{
  "n_layer": 9,
  "n_head": 4,
  "norm": "layernorm",
  "norm_place": "pre",
  "parallel_block": false,
  "init_std_o": 0.0523,
  "lr_head": 0.00813,
  "grad_clip": 0.5,
  "warmup_steps": 200,
  "decay_shape": "linear",
  "steps": 4114,
  "dataset": "wikipedia_en"
}
Each number is 200 + 30 x the weight over its row's rms, rounded and kept within 0 to 999. Layers, rows and columns count from 0. The size before them is the row's rms in percent of the matrix's.

# layer 6 MLP up, 896x224, rms 0.0603, rows 848-879, columns 112-223
097,223,154,127,243,119,219,176,224,176,203,224,222,243,160,185,227,201,180,175,196,166,190,196,230,161,175,215,168,202,209,162,176,225,188,232,122,153,225,217,225,245,214,170,218,239,159,186,185,237,210,222,212,206,251,235,151,210,183,209,210,172,158,228,177,226,188,163,208,193,187,180,179,221,196,248,218,188,187,244,234,170,199,199,239,245,253,157,209,228,259,204,180,205,147,247,174,178,189,189,253,228,155,188,179,210,166,208,208,223,216,167,195
101,173,197,180,257,211,172,167,172,212,182,170,208,190,224,226,201,255,236,232,171,211,153,190,229,233,229,210,164,197,198,219,243,236,178,208,207,191,201,186,194,233,184,220,245,157,156,133,182,198,162,271,208,240,217,179,239,233,230,195,197,216,189,229,251,231,240,193,184,168,203,179,189,230,194,236,223,234,189,194,231,242,186,212,231,177,165,247,216,163,167,214,187,207,167,230,260,235,172,184,155,200,183,239,252,221,158,228,236,154,189,175,236
102,220,195,207,240,228,230,194,173,232,161,233,160,234,223,226,164,146,115,150,230,216,212,207,222,193,149,248,205,169,149,174,192,228,179,142,174,198,201,190,150,222,210,219,217,200,199,200,163,234,199,189,206,195,199,248,172,219,224,182,205,217,175,228,206,179,245,203,217,217,164,196,182,191,264,148,207,176,163,207,222,123,245,187,221,193,153,237,132,248,216,227,172,223,151,235,231,225,246,187,202,206,212,179,160,218,173,268,215,214,159,225,148
100,209,253,192,169,224,232,254,250,182,189,203,230,178,211,251,165,211,163,136,199,159,171,231,231,205,153,189,212,179,245,157,216,219,209,186,258,191,258,222,224,209,179,245,190,241,197,178,198,155,190,164,267,173,260,212,175,226,181,162,188,149,202,204,197,212,209,167,236,165,189,197,222,244,163,213,256,163,212,206,253,151,181,279,169,188,211,214,189,184,204,188,193,215,184,241,200,193,241,182,190,168,186,201,237,190,140,182,166,198,243,190,227
103,195,245,232,201,182,244,161,249,212,222,193,221,186,200,251,202,161,211,206,207,187,267,241,203,201,179,199,203,191,187,167,182,216,227,223,207,250,211,198,199,181,158,156,230,267,186,187,191,207,155,259,206,194,141,215,215,207,161,219,228,228,175,175,125,220,201,245,185,194,150,217,246,216,139,235,176,218,255,173,226,195,207,221,215,164,217,233,217,230,207,134,179,190,158,161,165,196,196,168,225,272,178,256,208,156,178,138,214,146,255,174,182
100,204,181,172,198,202,206,212,199,186,201,221,212,197,219,186,205,242,256,160,215,175,208,164,177,239,163,286,200,183,234,240,193,184,214,191,174,195,229,206,225,197,219,192,249,280,219,138,132,167,176,190,256,220,191,176,212,208,221,197,204,167,142,198,163,190,183,220,260,159,185,160,198,218,174,205,226,201,170,150,181,184,246,229,275,241,236,243,242,186,200,236,209,186,171,178,187,181,232,222,202,209,220,202,181,194,222,171,197,211,246,209,218
100,225,247,191,171,202,173,172,224,190,237,173,238,213,194,244,163,203,217,207,201,171,200,184,230,213,188,219,216,215,181,214,210,212,178,180,244,248,205,259,226,181,175,125,216,190,141,189,130,213,227,171,174,229,184,190,204,231,213,209,216,178,178,137,235,195,232,182,231,179,175,194,204,213,231,215,224,180,198,211,180,193,159,228,161,231,201,210,163,205,137,147,195,225,160,215,233,202,178,131,255,238,215,225,223,191,151,201,136,185,195,170,211
097,187,196,207,191,249,227,194,194,172,177,206,230,229,215,214,175,229,207,260,196,224,216,108,212,227,170,203,262,134,201,182,186,224,166,177,187,222,213,226,153,223,192,204,182,236,193,208,168,177,232,185,169,231,220,236,236,152,185,188,176,199,197,222,205,178,186,191,176,211,166,196,195,208,234,187,203,129,250,215,182,199,237,215,164,184,192,177,225,191,163,178,150,229,184,193,135,302,135,198,176,243,201,190,215,177,215,272,176,194,202,185,195
095,174,199,142,208,195,199,172,174,233,209,264,195,155,194,182,208,205,208,226,202,246,218,146,203,191,194,167,241,124,203,178,188,234,230,188,215,193,192,171,176,222,223,203,173,215,200,204,199,194,179,184,233,226,193,235,189,183,238,141,219,207,210,216,254,181,216,246,245,143,201,172,203,178,199,215,194,176,222,191,204,124,247,242,246,141,224,177,276,199,257,227,215,209,202,243,194,195,140,246,212,158,146,216,167,176,147,167,194,234,222,245,195
106,205,137,163,232,246,183,178,230,205,215,198,161,238,219,216,239,212,202,217,200,244,182,186,223,188,202,209,223,250,208,193,207,208,215,232,234,216,204,204,156,183,164,190,249,205,128,176,199,183,173,199,190,236,200,161,196,213,212,196,206,204,182,135,119,208,216,170,285,206,199,197,235,199,194,161,240,151,166,160,183,241,228,121,245,206,207,188,232,149,168,195,200,217,212,199,223,156,176,204,196,211,182,237,204,219,238,247,149,253,183,139,199
105,224,191,173,164,243,174,220,235,229,187,203,168,216,278,209,180,220,204,180,196,199,215,157,223,211,199,179,205,172,204,262,218,211,237,238,215,165,234,157,120,141,243,132,225,205,190,215,163,208,201,137,200,143,203,163,232,255,182,178,175,233,233,250,157,168,170,239,226,148,163,209,155,174,200,223,220,190,209,199,188,190,182,220,207,227,170,246,251,180,163,262,188,249,168,191,152,165,148,194,197,204,189,200,222,218,186,176,205,179,171,204,235
100,173,126,235,192,155,192,233,198,209,180,170,124,159,240,205,232,155,188,217,211,154,200,221,233,157,159,271,205,211,187,170,210,196,195,190,239,191,217,172,219,200,199,179,210,184,174,194,202,187,168,248,227,203,215,214,181,155,179,167,185,194,202,234,204,186,246,188,197,173,251,246,253,192,206,239,175,247,147,202,169,167,238,205,251,189,226,264,208,164,225,172,180,223,200,237,218,208,240,140,209,148,230,181,214,233,177,245,194,168,178,194,195
104,155,194,245,196,250,226,189,167,162,208,157,208,189,164,180,216,210,206,166,211,156,173,175,157,171,181,188,218,170,178,158,250,166,162,215,250,179,288,209,178,228,239,149,199,204,254,263,206,223,206,141,195,186,213,237,230,202,141,182,207,189,210,221,208,254,213,202,151,148,197,252,189,213,182,219,210,169,199,184,205,175,214,172,187,171,216,188,245,246,185,205,164,163,195,154,186,267,211,174,168,216,175,145,188,192,244,210,250,162,251,228,252
099,191,232,239,180,166,179,198,222,223,254,206,205,238,218,177,163,178,254,225,193,217,206,201,186,221,165,190,218,263,235,198,186,185,233,204,233,213,173,233,142,246,221,141,162,228,202,168,217,205,162,168,156,187,213,225,161,185,247,199,157,250,253,215,170,204,219,201,175,135,216,153,214,188,259,151,208,200,222,180,192,201,198,191,171,191,209,166,214,275,201,168,217,247,179,228,226,186,177,194,223,167,249,227,202,187,209,175,200,144,193,194,208
106,260,197,222,241,195,181,186,168,239,235,208,273,125,202,235,180,193,249,230,204,181,145,243,194,209,214,149,200,170,218,186,214,209,213,200,198,195,158,185,193,232,178,186,168,154,254,219,170,166,145,170,182,197,285,185,198,188,239,183,199,172,234,155,181,272,185,233,199,187,170,147,176,218,182,207,201,240,179,186,205,216,194,161,217,244,222,134,127,185,167,214,134,189,198,178,193,210,205,195,239,221,207,178,181,180,167,199,201,199,259,233,230
095,217,171,165,219,266,191,197,198,222,182,183,213,201,218,247,167,215,194,197,211,184,176,175,163,192,201,170,176,214,219,172,201,209,163,196,168,181,267,222,255,205,172,177,231,221,172,220,137,195,194,230,222,146,175,159,209,211,166,153,185,206,275,167,149,171,210,183,250,237,208,254,200,200,201,183,182,149,227,207,176,184,259,188,238,235,252,180,199,187,218,205,153,232,179,141,201,235,184,257,217,206,182,208,200,203,168,229,151,195,193,166,191
087,167,164,161,221,217,209,215,201,209,223,253,196,228,206,189,215,247,230,231,197,255,200,159,170,144,196,195,234,233,232,194,216,222,199,187,265,170,199,238,239,146,235,162,212,208,178,237,158,174,241,159,266,200,221,195,255,202,214,209,182,159,174,194,204,204,129,234,237,155,186,198,171,223,227,182,197,181,144,238,187,182,196,132,186,226,239,169,257,215,210,256,168,208,203,176,166,222,167,253,208,190,178,203,165,150,174,199,244,233,229,216,191
102,167,246,158,193,217,197,211,219,171,179,195,189,203,222,173,237,237,217,156,178,207,194,199,143,200,249,217,189,209,224,201,179,234,240,237,213,180,212,213,150,179,206,175,192,211,214,212,117,199,142,214,196,216,216,203,193,225,184,162,237,209,202,215,136,262,196,186,177,221,231,211,240,213,271,160,209,198,157,164,158,222,245,204,195,257,179,173,202,159,190,211,162,200,169,223,191,201,210,176,186,246,123,222,196,195,218,208,169,221,205,125,181
102,176,240,189,235,208,209,236,192,194,178,237,157,224,204,179,179,234,171,176,170,157,161,235,231,238,273,212,184,240,191,200,173,143,178,192,227,190,212,162,185,229,239,240,143,182,165,245,207,185,177,217,179,142,190,210,165,166,162,208,213,198,155,243,200,211,240,265,189,173,196,218,227,187,165,187,159,172,220,217,229,114,258,211,200,178,212,178,206,197,233,198,202,149,250,215,216,184,189,182,186,175,192,196,190,238,217,208,185,254,194,248,204
097,172,164,206,198,221,163,236,166,263,220,178,207,224,160,233,218,224,217,239,163,249,188,222,212,182,165,232,192,196,196,199,196,189,188,239,194,225,208,189,152,173,201,221,223,193,173,222,205,180,228,224,241,203,224,215,237,244,185,140,234,235,183,260,221,220,195,217,207,181,169,228,188,187,195,200,169,223,182,213,163,173,238,170,170,168,164,250,190,214,245,194,187,168,214,174,155,207,156,216,185,219,192,225,221,226,180,178,131,151,225,135,249
097,222,195,215,259,213,208,140,189,245,169,214,206,246,191,230,223,188,203,200,170,179,226,250,217,192,219,180,160,206,202,212,228,193,234,210,196,236,208,200,183,134,221,174,237,155,150,221,163,203,179,211,211,217,209,212,188,238,170,208,170,134,238,209,151,197,238,181,237,208,197,215,192,192,177,216,163,223,177,179,197,147,174,169,164,184,271,188,213,195,178,202,167,207,232,186,240,186,148,166,215,249,154,209,181,186,193,218,158,188,184,227,195
101,204,215,211,214,252,173,232,233,204,189,126,240,202,228,141,221,182,206,167,181,232,218,146,191,191,177,199,195,228,206,193,225,192,181,244,263,198,263,177,217,183,227,225,190,239,172,159,184,164,168,236,185,224,190,202,163,204,169,170,202,199,169,243,152,212,181,151,130,279,141,190,209,152,174,174,223,155,191,203,190,249,233,166,236,216,214,285,216,199,196,229,218,179,199,187,189,188,217,228,192,179,214,167,181,212,199,178,163,191,179,224,136
100,219,218,212,222,215,176,206,233,216,172,180,193,236,156,274,214,219,212,207,205,147,213,185,240,162,246,208,126,244,208,225,170,212,213,211,189,203,261,235,187,217,186,189,238,159,162,198,244,168,177,203,216,150,223,200,191,213,255,200,230,238,228,194,232,224,214,195,170,201,189,166,253,195,139,197,262,167,188,190,273,149,191,238,161,199,232,141,211,192,179,229,249,165,232,247,176,195,159,189,135,177,198,224,196,130,130,219,195,230,254,155,216
101,110,183,173,249,255,188,143,217,180,230,193,196,200,199,203,187,217,202,206,202,254,182,184,186,219,228,227,240,162,188,193,238,165,176,186,207,171,230,176,194,186,190,231,228,251,203,190,225,190,186,202,262,204,136,189,227,175,236,207,218,171,180,214,209,247,184,215,187,204,152,207,173,185,221,212,211,207,206,177,167,190,206,185,232,180,145,247,236,214,248,234,168,231,253,180,218,206,186,259,185,174,244,165,153,262,186,196,207,192,169,161,189
107,146,183,219,152,198,156,198,268,218,238,178,244,215,244,168,185,184,229,246,184,224,255,222,243,209,206,240,191,188,238,154,195,185,197,220,226,227,165,203,176,234,257,175,239,184,200,150,201,152,133,157,175,208,174,252,191,205,225,213,174,211,189,200,192,167,210,242,223,226,211,252,217,217,204,170,205,146,224,253,217,200,212,170,171,161,176,204,154,168,199,227,183,256,164,223,186,204,231,180,221,187,190,169,188,217,200,275,197,184,217,209,203
099,253,169,160,252,174,226,262,186,212,187,224,246,149,214,229,221,245,183,226,243,172,247,199,196,195,204,225,182,225,183,223,144,216,171,211,225,222,199,202,201,204,192,145,169,128,210,147,238,247,213,172,195,211,181,184,229,235,186,191,186,214,158,226,145,167,236,214,198,205,195,171,179,215,192,187,193,229,201,219,140,209,208,242,242,201,182,133,242,188,207,213,241,182,209,196,203,183,208,177,172,179,251,194,225,192,195,196,191,237,191,151,213
097,186,208,170,211,206,182,185,167,174,216,199,124,163,163,176,165,234,187,211,219,228,166,192,263,220,214,304,203,209,228,189,228,174,207,241,203,249,289,190,216,184,170,230,212,253,248,207,152,221,165,140,188,192,265,210,172,208,181,152,167,192,254,267,244,163,162,209,231,181,247,232,187,199,230,227,179,206,189,194,204,189,173,220,201,173,232,175,203,180,201,268,193,194,196,268,254,196,188,201,193,210,206,194,150,229,208,217,213,211,203,158,274
102,187,166,221,241,239,177,161,210,179,177,218,162,215,183,187,165,259,190,241,127,239,197,190,150,215,252,211,201,151,266,245,204,143,205,201,219,219,228,247,199,211,247,229,175,204,197,216,242,188,149,271,180,202,204,231,206,251,209,215,140,211,199,189,197,193,196,162,159,150,256,223,210,211,206,202,167,202,170,184,131,198,174,192,257,139,297,209,175,181,169,182,169,164,174,164,228,209,230,225,233,171,150,191,180,226,153,190,208,233,190,212,209
106,169,213,165,167,204,219,203,172,263,188,209,198,184,183,165,177,177,201,185,161,203,261,204,147,241,200,174,306,143,211,181,217,209,236,198,182,235,231,247,206,163,168,183,166,152,158,225,160,176,193,227,209,225,225,219,202,173,218,249,219,241,153,193,192,182,171,172,165,193,173,288,215,215,184,250,211,179,236,143,204,212,193,217,139,184,195,214,200,188,197,204,216,168,188,193,207,235,180,138,161,228,183,169,235,219,172,235,205,184,218,223,279
090,191,218,210,228,200,203,241,204,186,204,156,209,217,208,232,208,265,193,162,243,172,163,190,161,224,196,222,180,239,210,162,150,197,202,216,163,151,195,226,176,250,190,163,222,206,198,190,203,173,168,175,171,162,230,200,197,156,188,175,227,197,213,215,151,264,160,211,257,190,169,198,189,203,177,158,213,194,224,196,210,166,184,264,222,223,230,175,187,228,201,157,200,179,157,226,192,174,194,222,201,188,177,198,247,208,173,238,246,206,212,210,214
100,167,201,156,177,197,175,234,210,218,209,200,213,252,236,190,212,144,202,196,183,226,141,217,197,210,177,212,222,170,223,196,209,187,184,157,209,235,222,180,208,222,226,196,190,273,209,192,241,233,214,158,268,214,188,246,213,245,237,164,186,260,135,201,128,166,205,187,250,200,178,169,139,225,174,205,179,212,210,141,204,205,190,220,260,206,178,199,125,225,181,186,215,159,231,185,156,225,250,199,166,197,225,185,201,209,199,278,214,198,173,128,202
103,205,167,228,177,247,164,211,175,184,158,207,239,212,239,178,223,206,230,201,223,201,253,179,139,259,157,179,217,148,191,193,189,205,208,174,208,173,271,210,215,226,215,175,248,242,224,184,191,168,215,147,209,211,227,174,195,187,177,228,233,196,212,199,180,164,146,236,184,212,153,126,206,184,188,176,181,143,199,176,168,175,183,151,215,205,212,175,185,168,189,257,171,193,222,177,185,144,241,226,190,240,287,209,204,163,209,170,208,214,214,197,193
# layer 6 MLP down (transposed), 896x224, rms 0.0604, rows 848-878, columns 112-223
104,206,213,198,167,207,181,194,174,168,232,198,242,189,198,225,225,150,180,170,161,222,184,252,173,211,183,194,219,227,217,254,179,198,189,206,172,214,189,257,230,199,171,224,213,224,221,166,151,229,164,205,198,211,206,153,197,216,246,168,214,201,203,185,227,196,207,208,189,221,235,167,207,172,209,224,135,225,250,134,227,148,173,181,242,185,206,144,200,206,158,160,222,183,250,228,203,228,180,199,203,224,157,209,200,240,228,191,159,182,217,193,149
103,230,184,158,223,171,210,132,222,184,190,211,220,169,182,169,191,174,193,180,202,266,185,225,141,225,221,159,181,188,242,217,173,205,241,195,206,211,215,227,149,163,225,245,223,203,175,219,215,212,223,211,217,270,230,222,243,192,227,223,186,249,234,162,196,204,191,254,169,189,155,223,181,162,194,147,170,204,233,148,240,213,218,187,197,174,208,226,184,251,215,193,239,159,188,162,240,187,233,235,116,168,231,228,169,153,213,208,190,224,214,210,165
101,178,171,149,214,170,195,251,177,213,194,127,190,232,197,156,225,180,186,169,219,172,234,174,193,215,179,202,218,204,242,214,220,180,224,218,207,185,151,220,202,256,173,213,205,229,157,246,175,179,210,197,187,197,206,193,239,224,237,176,232,166,202,215,206,164,231,172,200,221,192,183,206,212,173,208,210,172,225,210,194,164,185,96,240,182,195,142,186,187,234,195,182,180,192,182,194,198,154,184,168,214,144,174,181,186,240,216,147,186,170,185,171
100,281,198,202,239,218,260,169,211,202,203,193,209,175,180,205,232,193,234,218,233,174,196,191,266,210,235,207,185,178,211,199,189,143,196,214,195,212,160,283,214,217,190,196,187,121,229,216,191,233,229,204,241,204,155,222,219,164,193,209,177,215,207,155,266,194,190,203,178,188,212,217,205,199,208,128,257,199,201,224,216,209,225,170,187,199,145,178,181,244,202,259,237,206,174,149,238,222,205,210,175,139,183,226,186,234,240,228,216,272,138,238,215
100,205,196,195,200,222,248,166,205,179,172,156,133,179,213,233,162,233,195,197,135,215,194,212,213,221,210,217,155,179,185,188,167,180,165,169,189,149,207,170,177,208,193,172,195,161,161,216,215,197,225,146,217,173,208,215,198,220,183,214,175,179,199,198,173,158,218,209,156,197,216,182,224,208,149,187,199,196,201,213,186,204,136,167,192,226,254,172,203,216,194,222,202,223,251,240,224,254,222,243,294,255,217,177,186,245,206,214,254,223,222,205,207
104,215,252,197,199,224,172,157,249,171,166,265,234,179,190,206,181,215,186,215,175,253,178,190,154,202,208,183,212,212,173,163,186,148,184,177,209,215,200,193,219,168,182,240,221,157,207,205,233,223,248,226,195,187,232,183,280,152,236,211,182,182,216,165,210,265,160,157,191,224,216,209,184,190,185,208,194,205,149,207,168,225,212,209,190,224,216,182,201,214,175,209,225,174,223,234,138,196,160,173,248,181,223,206,200,192,172,193,146,192,188,197,239
089,177,178,188,200,212,186,227,220,221,176,186,186,195,173,146,211,175,203,229,234,180,198,180,195,213,243,147,171,187,236,163,172,171,202,201,171,219,109,187,199,188,246,222,210,141,189,213,196,164,215,213,192,202,231,183,223,171,174,171,238,229,231,258,195,246,150,196,198,203,183,179,195,154,173,188,158,228,198,191,127,205,273,225,183,137,192,196,302,206,226,264,223,194,198,220,210,194,221,241,188,201,233,231,228,227,244,251,251,216,201,193,256
099,199,150,215,164,188,218,202,202,199,184,203,166,229,207,190,248,192,258,186,232,229,225,225,213,191,173,155,213,196,183,163,216,202,187,209,160,210,231,201,203,178,224,199,217,229,205,194,171,246,225,204,231,206,233,272,247,296,257,193,219,197,224,250,205,197,167,165,198,243,205,188,215,191,201,211,246,187,160,217,258,170,183,214,180,187,200,218,211,225,159,209,224,134,198,234,210,211,194,211,208,179,245,243,182,131,238,191,188,209,181,215,149
093,174,219,186,177,219,183,229,182,196,218,220,173,189,211,200,192,253,239,199,162,177,160,203,183,172,175,165,165,234,170,224,281,220,258,165,202,220,212,248,243,208,174,208,165,174,227,134,182,187,209,222,240,183,224,165,212,230,172,206,209,133,208,184,156,210,192,191,180,222,273,201,229,204,131,231,214,190,151,188,166,247,215,144,129,229,172,198,221,159,173,214,197,230,186,192,194,221,233,260,158,217,191,211,208,153,230,198,213,200,152,162,202
105,208,209,201,194,192,245,161,194,262,211,214,231,128,162,163,190,177,192,200,173,186,184,214,242,230,208,162,190,177,221,188,243,222,184,153,214,197,176,192,205,158,177,241,179,176,169,118,207,213,230,242,266,182,167,158,201,213,201,229,187,191,194,195,256,247,180,203,166,194,185,198,195,206,169,179,144,233,220,194,199,169,139,153,196,229,220,152,181,229,209,203,201,179,179,196,214,196,207,209,207,192,227,118,181,174,225,181,163,192,209,221,274
106,235,214,147,185,186,192,176,126,247,192,202,200,188,202,208,209,198,207,245,223,195,201,170,172,212,193,203,238,203,207,200,189,156,181,184,228,170,184,173,251,164,190,192,182,142,231,234,194,206,132,206,211,221,176,285,225,179,216,206,182,204,255,286,180,186,131,188,187,214,217,177,182,179,179,178,169,211,191,165,231,236,192,267,204,240,234,169,186,204,203,179,216,167,200,196,201,215,228,184,142,221,147,293,193,186,156,186,233,194,200,199,190
101,152,228,254,200,174,178,177,182,236,238,212,220,181,230,222,181,211,197,193,208,223,218,230,216,240,156,207,221,214,216,222,153,195,195,159,155,251,229,210,230,179,158,201,260,181,212,204,162,289,209,244,211,194,226,219,185,230,296,231,244,202,265,179,216,192,237,209,254,159,150,171,197,154,192,183,170,232,231,191,223,224,223,189,224,183,165,177,179,201,216,265,220,219,210,186,144,191,189,200,181,205,243,178,199,183,191,179,260,190,185,192,192
108,155,216,170,188,169,188,234,239,200,189,190,192,237,207,175,215,209,195,281,207,184,143,195,244,208,188,239,192,157,181,271,193,178,215,176,229,210,200,209,196,183,217,189,231,276,250,139,202,166,180,191,224,191,183,216,162,165,162,218,226,224,201,189,219,195,242,184,218,234,146,208,228,245,177,182,200,164,179,189,196,242,193,248,178,183,133,181,181,230,236,208,209,180,178,206,189,192,120,207,260,161,196,215,198,166,239,213,214,172,216,215,132
100,185,199,230,254,174,213,199,124,169,221,199,192,213,186,239,215,169,179,209,253,157,203,149,204,180,153,242,156,224,166,212,181,159,205,201,127,174,161,166,250,215,176,213,216,172,257,255,218,173,243,221,239,180,194,166,211,210,273,224,203,185,138,185,223,193,258,192,183,229,199,174,211,184,158,251,188,189,270,237,176,240,174,241,182,185,199,239,134,187,204,243,132,147,143,174,202,210,214,222,189,200,205,188,177,229,216,159,155,201,221,213,218
103,216,283,180,179,184,230,256,196,185,184,236,175,182,159,193,227,226,208,212,176,185,210,202,196,194,203,170,166,268,172,220,123,218,185,211,200,208,147,193,164,230,271,164,221,219,222,154,256,271,232,175,165,194,178,180,233,220,234,201,157,217,271,234,236,218,187,205,212,192,160,206,184,132,126,172,178,168,216,186,197,257,259,214,198,163,202,217,187,190,190,223,224,204,185,172,214,216,202,215,264,153,196,162,176,186,180,199,192,228,258,173,187
099,152,200,210,191,192,161,140,177,154,230,199,184,214,197,168,205,213,182,182,219,204,214,197,202,180,264,207,191,233,209,226,189,154,242,230,230,155,167,176,200,176,210,199,196,244,173,161,188,212,131,217,202,214,230,200,217,161,195,206,237,142,152,197,230,177,184,187,228,151,220,214,227,214,153,219,229,229,238,213,195,255,170,223,183,183,218,216,225,170,152,168,177,204,212,152,159,167,204,206,193,191,162,207,241,211,192,174,222,220,204,336,172
083,137,138,203,142,191,242,189,231,246,216,191,214,179,226,207,277,201,164,165,142,214,169,188,223,220,246,220,218,176,190,177,204,152,222,222,150,233,237,201,181,179,214,217,244,212,216,195,219,213,195,189,171,167,199,239,151,252,179,204,235,217,173,176,215,245,261,191,229,209,144,179,249,207,213,188,182,273,273,204,173,233,247,265,208,183,196,222,200,204,219,180,138,192,190,249,203,203,176,177,141,199,156,252,193,209,245,220,197,217,204,192,191
096,205,195,182,249,210,194,196,159,212,189,223,144,183,216,175,208,193,168,158,203,177,218,168,234,214,193,190,195,151,267,151,226,247,173,189,191,300,222,199,255,217,148,250,190,173,197,258,249,196,217,201,192,176,120,233,204,211,190,260,195,248,182,243,241,157,228,191,198,173,179,205,173,146,197,226,197,225,197,211,186,210,173,202,233,160,205,151,191,187,184,174,198,184,222,200,203,195,216,247,190,219,266,212,236,205,159,190,207,183,206,165,207
105,166,237,181,237,178,190,177,170,222,169,181,236,180,227,174,185,154,205,189,217,203,217,169,165,200,177,240,146,177,235,239,213,192,187,233,237,204,256,212,216,195,158,201,172,212,231,231,229,198,237,144,207,156,273,212,237,219,185,202,174,229,182,158,186,123,209,231,192,204,147,191,202,222,207,144,242,196,239,181,184,170,224,162,141,196,224,221,218,170,186,203,183,169,215,227,189,201,233,157,206,216,196,143,238,206,186,201,195,188,166,176,220
104,179,169,211,167,188,225,213,181,164,188,217,189,149,188,170,234,164,247,175,148,193,214,249,186,227,243,164,191,187,222,201,218,187,237,137,226,211,185,260,231,195,174,215,186,205,163,192,267,247,182,212,202,198,148,263,186,184,225,239,201,180,205,167,214,213,226,174,196,183,221,256,233,252,163,179,241,191,182,176,207,167,172,265,203,177,237,168,239,185,156,210,217,180,204,278,216,169,245,204,218,188,201,232,213,134,171,230,196,216,132,202,214
094,153,212,235,180,183,122,183,162,217,206,178,229,173,190,167,203,169,169,223,151,133,189,181,181,186,239,203,226,230,212,181,164,245,204,171,240,197,248,180,172,196,166,231,236,175,210,204,204,164,206,170,186,216,239,157,172,175,166,203,208,178,174,219,204,187,137,235,231,178,201,238,216,254,158,200,191,176,219,187,188,167,249,242,160,227,177,231,210,245,250,200,211,250,205,214,176,236,207,259,214,177,196,149,241,174,150,185,236,204,233,197,202
102,114,203,244,204,214,242,189,148,232,247,165,196,243,199,224,213,183,230,222,271,221,181,232,232,239,172,197,179,183,192,218,200,247,172,161,173,229,177,180,240,191,203,267,213,182,193,197,161,170,225,228,190,140,192,186,148,157,234,178,238,178,240,179,181,225,214,178,225,169,191,202,204,208,189,177,211,270,226,159,218,191,208,271,191,233,157,195,190,157,193,170,149,244,230,262,172,191,258,191,242,174,171,200,252,205,133,199,169,218,217,180,235
099,204,208,229,237,228,261,164,195,179,198,206,232,183,261,183,152,196,198,233,216,195,202,195,200,206,182,176,231,162,157,163,181,143,190,193,159,182,199,251,220,177,194,208,179,200,161,190,234,213,203,183,197,219,144,207,208,164,184,219,260,266,213,237,174,197,223,196,254,178,199,193,191,243,226,245,161,262,203,212,138,203,236,180,146,192,216,207,180,243,265,188,168,213,178,173,219,193,192,248,220,196,173,171,230,208,187,237,197,151,205,235,206
105,247,181,134,225,144,228,166,195,177,250,230,199,166,231,196,295,138,226,193,195,155,181,243,177,185,219,172,188,214,240,223,224,164,195,196,179,205,226,186,259,178,196,155,187,138,246,222,190,209,214,205,185,201,228,171,198,182,142,193,157,193,174,212,189,174,203,168,226,156,198,227,172,181,175,222,178,221,218,226,212,200,166,193,170,214,186,165,219,225,187,162,262,203,181,237,220,185,157,178,116,184,194,162,199,175,199,216,229,257,215,230,191
106,207,211,208,210,203,228,166,212,196,215,228,231,176,166,259,218,142,229,205,175,243,228,231,199,178,202,220,220,187,200,209,191,211,244,188,207,137,207,174,173,135,145,220,198,218,262,201,229,183,215,207,171,230,231,151,202,189,168,203,205,225,241,201,206,241,153,168,154,243,237,220,216,178,165,134,206,139,220,211,184,186,222,208,143,233,264,171,161,241,175,131,168,200,206,190,188,164,175,212,192,203,205,217,157,235,243,173,209,208,236,217,154
096,160,187,162,189,208,208,141,197,188,176,224,170,216,173,234,237,214,222,168,165,177,161,174,209,218,191,192,274,197,158,242,172,152,212,201,186,214,197,108,147,245,220,180,209,190,170,164,159,161,185,236,106,215,206,198,156,195,231,204,198,228,201,219,235,222,216,262,267,174,206,183,153,249,224,204,205,209,195,189,193,221,198,211,191,215,181,201,207,156,168,179,245,208,229,202,180,185,244,239,210,245,189,173,213,161,243,207,217,263,195,191,197
099,226,230,241,184,179,188,191,196,155,237,223,277,192,244,205,183,215,225,232,209,200,210,247,219,187,214,195,209,212,191,199,214,211,184,203,217,184,131,185,158,185,249,246,171,195,173,204,183,170,206,220,193,247,199,222,211,160,116,217,192,225,229,178,149,243,230,174,181,158,223,180,224,207,154,218,225,183,234,216,222,275,223,227,195,209,134,205,244,188,174,213,157,191,228,191,195,193,262,204,241,224,223,192,202,200,218,173,205,175,208,165,189
103,232,203,165,248,172,228,173,255,189,162,155,179,216,177,220,199,232,192,194,178,222,209,222,230,207,188,188,158,180,207,209,181,186,242,187,179,242,158,192,174,174,204,237,206,151,244,244,209,162,166,199,208,150,179,173,184,168,200,193,194,224,239,238,143,220,181,180,224,197,210,237,237,88,197,233,217,221,209,173,167,214,154,225,184,266,176,165,198,195,181,221,135,233,212,175,191,184,169,200,203,266,212,188,240,230,197,238,177,201,198,222,164
099,177,201,212,208,198,224,188,213,195,199,218,226,213,178,196,204,243,201,213,178,235,228,216,200,211,186,171,181,234,177,232,197,207,194,162,233,277,183,195,215,195,147,213,217,240,187,190,206,222,154,213,225,177,146,177,149,216,243,237,138,259,199,192,199,172,164,211,210,215,237,190,153,227,176,151,197,227,147,256,219,199,181,215,171,209,123,173,192,170,186,188,237,238,196,232,251,235,214,173,234,219,227,173,172,255,234,196,204,178,201,248,179
098,215,184,168,208,230,203,211,154,179,180,205,217,132,213,162,223,206,118,143,212,223,194,212,207,191,225,204,200,162,205,187,286,220,235,206,164,165,212,247,133,239,207,238,213,180,166,244,179,242,180,203,232,232,222,179,200,238,151,205,243,203,194,177,196,247,206,285,209,195,201,195,170,240,213,200,188,196,166,190,272,230,162,221,136,203,237,204,206,174,193,219,184,232,183,221,217,192,194,225,226,266,258,245,202,145,226,208,201,253,224,194,143
098,236,184,175,185,205,175,182,221,170,217,233,228,192,157,189,158,210,240,256,205,163,252,142,205,142,203,245,210,144,181,215,224,221,209,201,185,205,174,223,200,204,213,190,148,197,153,222,203,187,195,247,215,225,228,217,183,199,140,204,206,134,210,212,198,249,213,178,199,189,196,205,209,212,205,192,209,210,205,251,216,210,252,190,222,122,230,198,171,200,235,198,205,271,202,208,153,212,207,203,118,205,188,223,194,216,193,202,178,217,178,209,199